Each number is 128 + 24 x the weight over its row's rms, rounded and kept within 0 to 255. Layers, rows and columns count from 0. The size above them is the row's rms in percent of the matrix's.

# layer 2 attention output, 320x320, rms 0.0936, rows 125-144, columns 0-159
size [ 95  94  84  89 104 106  94  97  85  90 108  97  86  94 114 102 100  99  90  98]
[[101 139 114 150 100 115 108 137 130 107 126 125 141  98 122 115 146  92 102 116 141 189 126 120 127 166 147 169 128 103 105 101 129 105 118 120  85  88 119 138 188 102 136  87 119 107 153 140 189  99 163 147 149 172  91 110 124 137  93 180 110  97 162 135 119  96  89 126 121 106 137 127  77 127  93 103 136  96 135 146 150 132 131  83 130 117 148 126 154 132 133 168 138 142 122 127 149 103 123 119 121 112 123 121  94 155  96 122 137 120 135 131 143 112 134  86 160 131 119 147 134 191 113 170 120 122 114 145 158 114 110  88 121 115 130 151 136 134 131 129 101 148 106 122 115 116 132 153 143 129 107 102 132 114  83 137 111 104 138 130]
 [150 100 155 140 178 162  92 158 126 109 114 170 155 169 129  86  71  95 102 129 166 130 151 120 105 152 167 103 136 158  97  66 112 125 142 147 151 156 113 125 125 159 107 147 158 178 150 109 115 115 144 109 113 124 105 155  93 121 119 123 114 175 105 119 124 157  93  95 115 137 107  74 141 185 142 150  81 138 155  87 130 135 148 112 170 187 119 146 105 157 166 144 139 123  92 119  90 113 113 168 127 109 179  68 149 139 132 116 111 146 150 117 125 108 143 135 158 151 129 128 127 138 140 128 122 140 143 109 143 158 172 145 106  94 112 143 175 141 134 155 128 112 172 108 176 157 147 149 154  82 126 100 126 104 144 186 130 139 146 132]
 [151 105  68 152 157 141 137 177 106 100 141 150  86 167 133 134  96 161 124 167 101 107  91 107 117 100 151 126  97 117 141 112 172 108 102  97 150 111 163 148 128 102 143 142  97 119  98 148 114 131 110 192 138 136 131 117 149 149 147 116 128 118  97  92 132  95 138 142 131 102 150 120 130 138 123  99 166 110 160 135 108  91 110 102 156 134 153 136 149 111 105 131 132 143 123 132 137 138 167 119 127 129 149 120 170 129 160 166 139 144 139 114 128 105  75 106 122 139 170 125 104 123  62  71  80  82 119 124  90 100 107 136 158 106 117 121  95  91 142 130 132 147 118 173 139 123 127 135 108 144 127 102 143 161 155 115 105 142 135 134]
 [ 92 165 116 142 163 161  84 168 156 128 106 152 178 124 147 119 117 168 153  78 150 129 137 136  89 131 141 134 138 142 132 130 101 164  79 135 134 126 101 150 124 124  89 127 171 145 149 100 135 126 161 104 109 171  97 153  70 113  91 154 128 153 144 141 146 106 144 135 137 120 119 103 165  89 123 113 133 131 110 153 108 120 164 128 116 111 112 100 144 124 135 125 106 128 156 102 124 158 163 137 154 122  92 103 177  81 137 135 131 164 107 129 109 151 164 170  93 126 134  88 120 125 121  96 105 115 140 110 118 143 121 185 125 121 116  75 148 119 154 141 117 147 125 141 146 143 150 136 100 130 116 132 148 161 113 115 129 130 113 109]
 [159 111 125 166 135 143 122  87  79 156 162 144 103  66 130  80  85 147 112  90 151  88 154 135 128 164 141 107 183 116 108 126 146 130  98 138 113 136 134  87  92 116 166 135 110 100 132 134 113 164  97 123 139  77 125 136 138 112 126 100 128 107 130 141  72 117 113 130 108 131 112 146 117 131 128 105 120 130 106 130 118 128 145 165 120 135 113 164 129 132 126 147 146 131 131 135  80 127 129 106 109 126  94 153 128 146 144 100 131 149  94 130 122 151 163 154 110 149 148 153 124 134 121 137 130 102 121 112 137 131  94  89 111 120 136 151 104 126  69 107 126 139 183 112 144  79  80 122 158  74 129 105  70 105 130 135 117 103 115 171]
 [138 159 155 153  97  88 148 139 104 117  76 111 119 126 126 116 132 136 144 131 110 192 115 127 122 134 157 129 124  97 134 151 130 131 158 139 102 119 174 117 128 140 122 108  97 112 148 138 132 162 143 144 119 153  86 133 145 107 170 128 123 112 153 170 183 110 116 100 115 121 113 120 121 155 137 141 139 111 110 128 141 108 140  83 135 130 155  72 132 163 129 134 100 109 132 101 137 110  84 115 117 112 149 124  89 121  99  97 117  84 110 158 143 129 147  95 112 125 146 117 157 153 189 170 145 159 167 107 132 118 120 139 146 160  80 130 135 114 147  97  82 160  93 168 111 126 143 109 106 107 169 121 150 147 141 168 126 130 118 108]
 [101 134 104 131 127 147 129  80 177 125 142 141 124 103 152 146 127 109 146 104 158 145 137  94 144 174 151 163 161 125 145 110 141 102 134 125 147 147 130 116 141 119 149 138 153 111 168 115  92 112 120  98 137 151 142 124 136 152 165 115 143 136 154 120 137  74 143 152 116 163 112 144 159 104 146 132 153  93 117 138 139  96 135 101 172 153 128 104 146 128 104 133 130  79 136 112 143  84 138 141 119 161 138 115 157 109 159 137 131  82 101 147 160 122 144 107 125 113 140  87 131  91 131  98 121 104 138  97  99 110 142 129 137 133 141 177 164 134 136 135 112 203 115 151 131 129 160 151 145 129 131 139 151 153 102 157 122 157 132 139]
 [182 112 103  78 126  99  93 152 141 152  94 117 124 102  90  87 128  84 161 122 163 168 148  96 126 128  99 152 130 132  89 109 140  52 122  73 127  73 119 123 152 147 135 101 118 114 163 108 169  95 186 163 121 150  79 122 124 117 110 136  70 158 138 134 127 144 126 123 158 123  55 179 100 145 105 105 156 147  94 130 107 107 105 142 125 153 136 135 139 138  89 163 165 127 128 142 142 154 143 117 146 144 109 131 136 157 133 125 139 153 102 127 105 117 103  98 129 129 165 121 121 139 102 137 119 105 103 142 150  95  93  87 111 122 138 140  98 119 123 125 121 105 103  98 110 138  98 128 162 125 107  97 103  88  90 131 118 126 135 136]
 [114 126 113 124 158  95 125 137 140 107  84 132 131 133 118  88 133 123 135 110 138 154 103 117 141 140 151 114 114 117 128  91 159 112 133 174 180 123 119 127 100 158 117 163 127 143 139  84  88 113 133 126 131  79 133 153 124 141 162  91 163 145 116 100 117  89  96 158 106 103 140 133 155 127 109 128 130 129 144 124  59 109 146  97 148 138 107 140 130  96 120 147 161 114 127  99 147 119 113 135 114 115 149  93 156 112 106 133 114 163 101 120  55  94 129 139 155 142 124 122 111 125 127 124 118 109 127 117 134 132 112 114 106 128 149 177 123 167 138 122 136 113 104 126 117 133 128  97 139 165 117 142 119  83 116  96 123 148 184 125]
 [162 122 114 132 119  94 155 124 151 144 127 101  88 154  87 114 111  96 145 156 160 155 147 146 147 126 120  98 142  68 102 116 117 127 114 125 125  73 107 163 152 124 166 125 104 152 127 132 126 118 139 121 132 112 155 100 139 100 101 123 123  95 163 153 146 136 122 126 131 136 119  95 141 135 136 146 133 124 132 130 136 127 139 137 129 123 147  77 129 100 137 118 108 141 114 117 190 130  94 132 109 159 120  76 151 152 126 169 100 148 153 127 101  98  95  71 127 142  75 100 124 106 171 122 124 136  94 126 115 133 128 143 133 114  96  95 150 104 149 133 143 152 123 155 128 107 144 119 105 145 134  92 151 167 154 130 137 159 100  90]
 [138 119 125 109 126 161 145 147  95  81 173 190 110 123 170 114  66 151 116 144  84 125 151 113 132  81 172  98 109 128 142 127 141 120 142 116 122 135 160 113  98  74 144 140 136 122 120 138 115 124 103 149 110 163 110 129 134 108 178 121 118 115 125 126 151 144 159 126 154 130  92 133 134 138 146 149 141 159  98 111 131 135 126 143 117 126 141 126 101 154  75 106 103 113 104 104 130 156 155 110 159 146  68 170 142 148 148 150 140 171 123  80 125 142 140 127 143 146 159 135  86 167  81 121 110  95  98 131 157 107 136 118 113 136 151 153 114 150 124 141 117 104 121 104 127 120 126 103 151 136 104 163 124  84 105 120 113  96 143 141]
 [134 132 136 116 139 125 125 122 111 151 148 122 116 105 124 139 133 137 138 134 125 122 134 184 139 117 198 123 116 111  83 157 132 140 107 127 116 125 125 125 130 113 101 127 105 149 129 147 169 109 183 130 119 120  98 157 126 139 151 169 133  93  88 146  98  70 100 150  92  98 131 146 103 129  86 129 181  90 119 163 135  94  91 101 126  87 101 126 183 151 114 150 149 129 177 131 115 116 137 103 111 137 127 127 121 132 124 165 149 107 122 127 138 109 130 121 140 101  97 107 126 173 111 123 112 108 141 115 139 149 112 135 152 111  91 109 151  96 165  80 162 152  89 162 114 123 170 181 102 143  97 115 141 164 134 152 134  81 156  95]
 [131 115 148 155 213 164 156 116 139 174 131 110 145 139 129  97 111 161 150 115 162  84 132 153 145 132 162 107 151 110 128 128 135 119 127 139 181 125 133 144 126 141 150 150 150 143 122 115 101 150 143 128 124 115 113  90 109 147 148  91 114 145 102 108 119 143 103 115  75 120 181 106  89 163 142 168  98 106 142 115 157 178  79 102 112 103  96 121 102 133 153 104 143 128 122 149 137 162 149 137 113 140 171 142 105 162 146 157  93 146 120 119 122 172 106  75 141 131 111 117  95 152 134 120 128 116 108 134 176 133 133  82 150 140 126 124 139  88 146 145 157 123 129 108 125 149 137 124 131 152 141 124 124 141 149 105 137 116 105 108]
 [ 98 151 176 137 108  99 136 104 112 143 150 138 142 118 130 115 102 141 106  92  70 132 148 107  82 191 149 137 135 126 152 153 116 150 142 137 128 114 122 113 120 143 164 126 147 124 143 109  98 171 105 102 101 118 139 124 110 137 148 119 137 138 175 161 170 112 130 105 101 119 142 106 134 119 140 166 106 129 154 139 150 132 132 105 106  96 146  84 106 116 139  87 101 126 149 130 159 123 108 100  82 127 121  96 106 117 108 164  83 135 150 117 166 154 138 168 104 104 114 109 108 109 156 105 108 137 143 169 121  95 109 124 153 176 121  95 121  96 123 116 121 143 113 134 137  95 126 131 106 126 158 153 119 156 124 116 135 146 121 142]
 [114 152 137 133  75 116 129 138 135 128 111  81 126  85 103 145 184  99 158 148 143 151 106 146 171 129 118 155 123  90 130 136 114 148 176 143 125 134 126 125 131 134  94 109 135 126 110 151 138  98 155 160 184 111 135 167 148 157 121 157 154 114 128 118 105  66  85 152  93  88 122 106 107  94  85 107 156  87 127 171 171 124 124 156  96  81 121  95 183  85 168 134 148 158 179 109 100  89 138 155 116 100 113 106 149  98 114 140 163 125 104 119 130 108 148 156 105 102 120  90 141  87  88  95 114  99 146 106 116 105 179 111 125 134 155 132 136  92 118 123 147 132 145 135 124 122 125 175 167 115 136 118 107 104 109 134 133 138 128 138]
 [133 114 124 157 145 127 128 137 112 161 126 141 136 140 140  94 126 109 121 136 159 131 132 121 108 146 121 121 196 134 110 127 104  94 167 150 112 131 142 113 123 148 165 142 123 161 156  89 111  94 126 147 111 130  90 150  78 120 104  93 172 139 148 136 138  87 114 135  76 128 143 146 111 136 124 125 143  94 101 142 151 113 126 124 103  92 140 131 147 127 138 134 132 118 173 126 134 119 119 104 102 130 108 132 117 149 130 132 130 110 106 132 127 134 113 107 107 139 136 132 126 138 163 143 140 117 142 125 119  94 134 134 177 176 116 132 144 111 166 123 170 135  87 163  99 135 154 125  95 136 126 127 173 124 122 130 131 131 146  95]
 [119 117 129 123 150 123  96 153 163 119  67 131 151 125 145 122 173 119 145 133 127 168 123  78  90 169  96 167 143 169 128 116  80 137  92  91 162 124 111 111 152 107 109 144 166 107 136 125 158 152 139 123 155 134 179  68 144 156 145 129 121 164 122 133 126 152  93 133 119 125 138 146 126 129 121 131  99 119 125 140 153 156 118 137 121 153 109 149 126 153 159 152 123 152 123 133 135 118  81 135 103 132 172 126 124 127 127 149  82  83 159 131 141 139  95 138 147 106 118 132 126 123 153 124 131 144 128 143  90 151 142 142 126 155 137 120 132 140 146 126 165 126 138 128 151 129 118 114 114 133 124 154 129 110 131  98 158 125 129  96]
 [148 122 169  77 127 126 140 112 133 139 110 112 134 119 104 147 136 130 119 139 156 115 129 106 190 121 132 120 108 120 126 129 182 112 163 109 113 115 148 154  96 149 101 109  97 150  72 132 157  96 130 137 141 135  93 119 151 131 113 139 105  91  97 124 129 134 124 114 133 149 176 152 117 138 130 134 122  79 169 132 127 166 100  96 120 128 119 132 130 109 162 117 132 136 128 142 140 103 146 152 133 133 196 111 116 101 123 124 140  84 122 169 118 142  92 124  94  91 122 110 154 119 135 103 107 132 157 103 148 153 160 113 117  86 123 152 170 140 141 132  94 177 133 103 150 105 149 134 133 139 113 107 120 148 144 192 131 139 156 133]
 [125  82  88 109 134 120 116 113 154 101 117  96 157 113 173 155 165 147 108 146 143 131 100 135 165 103 113 140  60 125 164 159 190 154  77 140  98 107 113 124 129 135 127  84 118 132 132 119 161 121 160 132 141 151  90 139 154 103 102 144 107  94 140 176 156 143  91 109 118 159  98 139 110 171 115 121  86 110 147 116 143 113 157 109 152 131 112 143 121 117 189 174 144 158 104 142 121 116 105 113 130 130  57 141  98 163  94  74 139 110 134 151 143 102 148 129 142 152 124 155 150 128 157 191 155 170 134 138 126 115 136 116 154 130 150 145 108 104 122  89 120 135 113 131 113 127 130 109 141 117 151 139 114 129 148 143 163 142 138 139]
 [151 115 141 169 121 136  86 143 123 119 143 127  88 165 138 144 139  94 128 154 137 106 107 186  83 111  85  96 128 113 114 148 143 120 121 118 123 140 112 148 111 110 132 158  71 134 126 118 105  99 129 124 109  90 142 153 120 114 121  89 125 108 118 140 113 144 143 141 105 121 125  89 167 138 141 149 123 196 110 105 126 128 107 157 101 121  96 128 100 109 108 103 111 137 132 145 109 134 134 137 112 102 111 114 102 115  94 129 158 159  91 142 119 148 131 148  83 106  75 136 150 105 131 145 126 151 151 132 127 112 169 109 137 115 129 124 147 125 112 172 172 106 147 113 153 126 125 123 148 106 107 153 109 104 139 111 102  89 122 149]]